Weights of a small transformer language model: local attention windows.
Each number is 500 + 25 x the weight over its row's rms, rounded and kept within 0 to 999. Layers, rows and columns count from 0. Numbers have three digits each. The size before them is the row's rms in percent of the matrix's.

# layer 3 MLP down, 256x1024, rms 0.0516, rows 109-159, columns 640-767
098:507499459498524445519484473536476436438482462459462517546531483536479499525523503474528490558482496527533501494526433487497504499501518459531547489493473501488501486510524525506508507461527457496504518461506538448485532514498495502482497483457470462473552513526493477499481570503526495483498532524476520517474474484473518507471488502478488534507475514497479528513534512449485500489512
100:486487513532540509523561488490486465559489507475458486508468549518514492481482469511469493529505543510527491459526500535498485521464479526508429471499511503519521498466458513491526495483498471515485439523489515496444523461517520495525522505454501523499488477524494537518456522489497502492505472517468535501507500550471523478518495478501494503512519496514517519517478499512501493495538
103:500496491525474520502514487527529485557524511484467503522453531473458499474478542512453516472484552522502503526484482506466496477502479515512527480516517501508502505455455502523465491539511562523491474499512442514512511510495474536523479531507471468491542471526529494498489473519462505512479507511542468539501528526530509472483475499495475541479494572517477517489491476489494506513490
098:504501528471481529485488506505517485450463471503500477470479523497496519488515504552484490509501481541477501512525485533497489489539443484527528463499471511515500499493502485502505492478451495510524471506565462478507489499516541465497499470559509477528534504518529513508517502492501555462484453501518540495506495475526533522500467494481496481518510554486472484526506493494508571507457
099:494510490499532551532494494514474510525454478504469522524477513510498476480494491522466485514543516521526480492487528498522523492542466499519501526500522478483532518509497469526519487555496484519522493544520519477459521420530534463503520510503525473473494529511530477511487515532515478505483498482523521523472528462507482476527486473523445550515510537499473522532501524501488555505455
102:504494490516466522519533508509516447476475457530497460530480486481451542473494502545490502495507517509528490464530539499486510550440489506479547483522473473513507479517439517529562486514522510500507503509521499513505464493531462479431505485516522472512475457479481523511509484475472520459499485512464525486487466463542484469530485523510502452477562468521475503526502585521497521491464
098:556525550509509531512494518490534496502469520506492492512513567499467558480489508504500481464478483485492508507469483511505506483493530519515521516512516503494509461443504506510493502469500500499543501477481494499494546470461528465514430509516452532491496441555505484487521418498459460490501507473484507472484464503486502489504486495487461518505502524494466502531483518513440477497452
105:483502512510524497482526500508503522479454551451485486507472515505517492542497525494460498522504484466494569484497533513482521500498520501467520502505499532462480491505501494500468535491476469523482484490499500537524555505531525514493495520494521496533551503476482507512490467542529504491493507498486513488499553558494508504487511486536507547522480527506503489478497478467485492474471
099:538531522498490498517486507510501504481477471471535566486539542483492526514534524539478486489517505505506482475493510478532506531511487513505497479490474502453485501460489503523492516536515509480479489461504519532498502515501513499494458522502499528442543510494501505546530517503508493545526478511453509483482579541474554525477498507535540481490509527501515470480501511553477508491489
100:480471493495492503477503529522513513541497482476523514449517501522564525487512519480523491478525495482544518476519509488480503503517537503533469515480455496532528523520461484523490468491459467505515513507491515537457480515437499475506541527479471492477536495511540488536473474474514483495486482493494545505549458488490475523485474502493464516473493494495503534494512500508491522503501
102:522515494498515477479493521499496513482543511514511488474485537494513545481517523506510482499469523548453558450526500462500503531474458519503508570516484548478470498491512559560512510501471486510512503449532536538479494506520479470493539511512485485519428514460498514440527509503531489527508533473502525522491465531509490491472477505518517476470522462555499462525463550534495523521464
102:493492478524492514488500486510445520515510538507498477475513512463514517493519492520534481490544534448497468517504525504521506474541516506531507490511512487526515491497527479476491479484502502523534506508482481459509474560480483503498467504527504486524531490540501523491512490450496506535489439542560509503560515499504499581472501513504504495501482480472478489472480519542522498508486
095:515510510477467480490476503512523546480517530458468471486487527464499475472510491518459535507503515485509522453481495532495484526498505486463508495478509505512550504558528487527546552550471482513483485502441516465503505472478495474499504553491499539468487508487510495513493501481494486473516466488456486493494458461514476477503537468513535473518490507480575486522490538517488511502529
098:495520460503494520489515495484496456476502505545497521496450508495527493499443469507518574517495455526498485465565478502527501509517518499559524535491533501540520512493519524506524519531487529505498540479513448501499495513483487495545506482490492516526480511526523518520516476522491484523501496513512465480508485508462517499510493476468493492462516501517481460512498441474493483489526
099:466516507498507527501525482488493548493504534522513496524519545486501516485521524464444538478502515491483458501504501498482482505508511493506497504462523555513492483517549476476506517528503545542520530488487501507439524496483465490504515524474531517518529509521494537510493484464529499483463477513478496494526512512451560517487475491555483538477516498478525503498546437507489442528492
103:481547503494503515496479491505489519474505464484501469481520472509465502506510520476522512501522516522450454507508492504515469544501490480482567520472503473517531465490443497518534519508515481496490513539526532478534524486501486440496476444490539476517514551523485487525520496499528492493493482459464490494498474508489463510488536472496514497563517559511463492490498538460491480475512
101:481458515501529474483501477534526511443516473509474497526512455473465459488486547485485512461533494476531521487512450544511489553476467508495521515509479504503487492488492508542532506482476508515499516507493517531536570446518520478473488484496452502511502526496531505493505519481534517471486512562507491510493524498502472486447492498490522521526515498503470512468482523480531496485521
101:469464460458485521540453461482456502486516484556502481516449466473493476522494474526510511472451496525496506540506519494521528565501528470476520486574514496513519499460530492522506494490492508540487485491525489478511511461514462485464515502493491468515494497483489517527459512453535474502513508521550466469515480512507514520433498496552503483493469471493474508518535504519472503508496
102:446492521561477467519469504524524516527506521491456494537516498500529477521479546500511491496521501519508490508497508445506531514502512517497547547479461547535504500520431489471528497501567508474544474533561496472488504464485447477489433501478492497469475497487465486501528463490521517497501505483502504498445439498464506518474496538503462532501484462510539466496513468446498489463477
101:495485467485512503493512488514447498468447465478512459486467526529518471465516482485481496449520502483496471475462503453489511459501475469519458501492495479494500498483528500531464534513456517477508484543502471492496485495491539509488501510504503490515508522504520508475493532466442478512488515480518465505512529508555513492533523519483509491486529501474488474471506485481532528541484
104:479511565509514521462482492497486544484477539524492483489505484502488491501491494491515556508509510455524513492503527501518500476534541467482541535484548501468509497523479504486449473489499482538491523519514502498471501496541476550442493490490462482509507531508531518474490520488542495539473462488519498502565441499564464531481483498494520489452453564494503521515501537597475495488526
100:496469450518503519530493532500444506501527538556517511468502502515501530464534542489461467528511460494531514520522494500530488478516520479505525513500513504497477520528497545501523488514490443538486524554493502493499540521505455471546490461500481511496518540496473509489483483494495513521497489548458497520491518498485535492502521438521485534465484483508543502495510500490494500461466
102:511507496475495491484530499500475484499491460534537528458453494504508486515501512509524471546453498476549507517498471481473488495450491511457538497527498493493514504441500494502452484521511518521519426490503520489474420496507506488519474505486510473531496455489493520525497513466492482493498493536485486488458473494576492510500542523503482428517512509473533515554507497497491472512460
100:519465476514528515512455471470486468531541505503497528528517516524454490505487477529535500474454469500488476478499488502557532532496479509501490471523529540472536516489505486481510527497494506464488515507540458506507526467512520495471529467480463538491535540520496518498496456448474506499503478471516501486535430478495525489527508528491481464512523480503522459479528460530553504513483
105:464524528478506466474502479451532492453470481509529466490499487509544501511478513505560514473493509479521493483461468505455496486504421514486526508503538467519476524519548505514484464538502518485469469501531543511521536500506491487545475523530476513521497510517487492441480471555495477498515558482512535484535458503523477491498478497506488532512482515492506487524544519402472472465474
105:469534518500549506499517484472478527513505495490544473500513509516481531482529482444440474522495451457484514534527447512480536528520517492487487461528468494522500533466485520483493483517478513509495488447483502490492474507520456498502478509467495514514509512487481504512518497486475496514496474479483476523543504514549543526490532528491473569535541516518535518490475484515483516479517
101:500459506504464527526485506474482495456536503564541496482473542509507497530450469491506476483521495500541510490532518513523538510475484500508524498518522488480463499482527469498491526520522494465509524506495475513526509498447566503522478498538448496570523483469548522502449459545467515527474501522517509461509531424518446483490511478514551490483499453503491507480548499507502466488534
098:568460501504532468533493499507533498474519477524466495504522468510521513475487513497498505519517521537507502466536456538505483487518478492499421534461494514516530523483476498506519507505476476483504455503479513492449547501518525498465516464477539460492507497537488464477495528475496508506462436496461506479530479500488498480495501480524473554509512496493480489467494392449506488517507
103:466492505482535512472483490478485509505447512521492504516469506492457552494550506500475568439490490521491527531481523496523515507498487502488499547487527496483511536451489491482500478522488533484511592514484531481488527511462525496464522494491551547502531480507484498484472543505484508538535491493502518511502532499485502579513532483507499459497525511551470535490480483531530489532550
100:501503488499469506426535446497522519468458489518495506519518477498490514464518459454529486517475498519494493541515480514465444518491516483509495472489468482491513507528503448474503503503549477511532465540466558493505520515528510533476444498496487466513474524480488479517500511468506485470489480487475488464545486481551482516502471469513541483478510509458558536460497463476483527525474
094:505475471536505485511504540498478510492475508524492463531481459513490526468549489487539511492484485477517540474533520531496488476498465517478471535508532511498512490520493482501504491498472478505497467496493490509460566495511494519487513498556477498479510490501536479497491489488481515513515489500522542532488529450464539510536479510475506499492473451490481555465470445529495484534493
097:493450517518488483506484510541459475455491460500549536478490526508521468527541522515498542475525503484487479491501518511501473527510495507445494514490525453515489484489498477463528520469491523511487463536530527506504478500490447489516507465514532495512464538460493484501504465500459457488511486503516507496551510530512512474505458499488466429517515534464518500483504540476519484559514
102:483495489530536500513496500504485502478546509538571499485519542506515545512502526476502538498509506483545503518540504531497497466549506472509477477470538511507520440525537507453465499495514493532458516525540472524533474507495502485528537483482487510469491512489468540558557553525518533502488494516478468497517556520526479520520554455509444539511529505522490453480474481471485536510511
099:484515481501498504471523481521488502505518504515494492512479484517507514521464485520515478497483470447545478512495538474539534533490465540532516521502493503546499453521543451514457469493492495536487485475487479450461523480526498521541519521507528494503464496458520477476498501463548513499460501472504497535527535506499515501488531504524482504519466518518446499508486449545477533536525
103:516460514495485522511491479495515471543501509516480469482500516484513484517507511483527485526470483473505482514499469490499486503495454489536466524483514490516515527488475510471527490474493491499477527482445529527484467497513509505471528486519507464488456461501528472511472463521482485492512477501541502493528502484501537477509445516493502522499486521512513491486449526434518471476470
102:469507516462520541500487508474538510481561511491509481480501493516517519489529505514475540462514461485473490495511511464502530524538505485500477514453464511532498537479490487536535506517519481520519508466518480511516493500497538494514529482480499499557507522512523499497509455498486478500475521537525459453504471499495510481472480506476503449496496546493537530497515469558499439503483
104:505477486509515500504520481504540470472507485512505524528515457506523519503515529514501512466487519518477507492517482493489500520516493481465493530498475554487475507496595487519471516503511554547531525532484454498507521514516519507495545516499529481492528523520508481499491489509500526456483521520555503494487481554514580492490474477495467488466510507503506510487468579577523509515478
099:528479509460520483517498539516494470481503517509508454504513538512497499494520474490506497469488474527501513505519456487523448516509517497509507543456487449494524544464478499492538489522461458524501490536498538514508510508519510518497510476535546492474548510552528530495451513538512479541491535487448485509529504474514486545507505497515481521530494525494536556521496490509484511530550
100:532484546512509499514496493540489490542507480461519474486505465500471467561515491468496487489525468465508498469506519441497501519540469535523473530518499530535499513493515528491557459506473509504479514512485496484534489529496511488528512495501507491487514497522450512483526478532520469503488501494491442488545508453528495521472527464469484466513510470520525546520461459534530484504509
103:456497472534494492492542476520497532411499548505489541502540476510510511467513487511516513519509511494438491499511448457515491544535464436501479539514496506487540497490453527539547506467478520547501513449472497503481483456505538469518508476548523504520470491540505498492500489517465463483515516484484470518526503552511552458499490523463510504493462503490491466489479533567479535516517
093:465471485465472518505519474455513453493514509450517467474522467478488457537501523502482498515516517477468478489524505508478508459503522499481482519503534490500480495459500492543469503484513511454498489469507491485477491497505477513551493501487547461478485500488497519495476502492493501493497503489507512514485490513498491488516476522531500481511483498477508486517545430476498524512515
098:509489516483507507504506460493495514519463528520561498499484479507494482533501507518512511495508476528477481504502469515502519537494487522426492496537498475479524481466454530509464526501502502505501440527469469491483541524499435454509524483496505501484497512495534520519519507537470476536515474460505463480490489531524522523498452498468503495483529472547506497531500464480490491467505
099:526446507511488476523509545463449524488522565529520459552419476501507466492500462496501494499483533499468493555488472490498511451533502505483507537492522517508530527572504535473515490507508539503496492486496478535497477518493466495553436491487513497527520545528506467500493499564514484484527481529494501499477488496490478478524497499541470534527495536529499477490500495505557457488497
104:501540493539476535522499531497506497523463455475462465493514497500523522517512473508492527464490475527491514503500489502466507518514523440499527499538544517489523475508500495502474569557522497493492489465512450499484515472508506524526520490518505503509543476509524492491515501496495500489535498513514480564489569550521501502530495514539470477486500516510549552495481478453545512529484
097:541516477508493500532529481462526508488540455558529537483518494461501532505504509453525482545508510536541469469451507459487498465461517496529510538521500522527525483516475505514477521484495528490475499503452523529514466480467532515541507498506498485524454502524498510511525495475493478489498535507496503529507472485501444522513492503500533507503501506511481524505461478494492490528463
103:465479493497515533559488504503482514525503510542530510493531539518464492486497516536510488491499514469534507515464506524493480491527544513542478526552442505532478478492574446491465507526518464501483547469506534520483500542538493498476453459506501510518500496540528528489501494520469480457477469526493509486514542489500525508482506508466506495518485463513525524476514565507520508534517
103:520562532504555517523516503516492523455518510496468512527502499462439495494519459492469511529527477488507515481524520480520498515459467539482525526512531517473485507438499521524503479515513471485497532517494528486503503447453478493508507515514517503505512490536471520445502480463473451497533515500493492478488511501485458523515509500522546533470508519494516501487519518462472498477495
102:533482514554477461473475498509519502485527539483495525531494516489487528521524491488463506507509497453481498513506481506485503524478515515487492498488524512493479527544517516543534496500482497514517499528444504516523500501438484505491473485494507474488538516461507468498448532468505486541516500521490496478504459507545509474508513514503466521474536484491539482489515583502540502512539
105:501524552489484499516513517459526513518505495499493533510462525500526497482471471494509524523516464526516488549503465492534517493465500502456497530504514484470481545458524533508498486465469508484520487475506509497527521488462480482523511509474520488467525500444455479485500509490530499476501474501472511545477504524492520513491476503455512489497466558491501462502516484490529536493515
100:493496486508458516482482522511504539530458528497492528503456501442484486488493535532519523532478502481529522522506535510453497500469486526546528537510508487489482482505502508454518534483476507465517558517483492494516499492471520481465510425555478528459507523509458505500459467510480514526485494516496495456515476530463497509472476502514499486546525500485520536488509542537528534483528
101:527502488516498489490521520481472551516489527471488501473484518502537473502477523477485521496438487489494511528502511515506537536548500530470520514498491490478535464464450550487527509541510510524508473488488504469478497510502505519448500519457492533496597535511475465495507474487516516475497510513501489523516404451504491509475539532499498522480477523533486456536538444490461503514488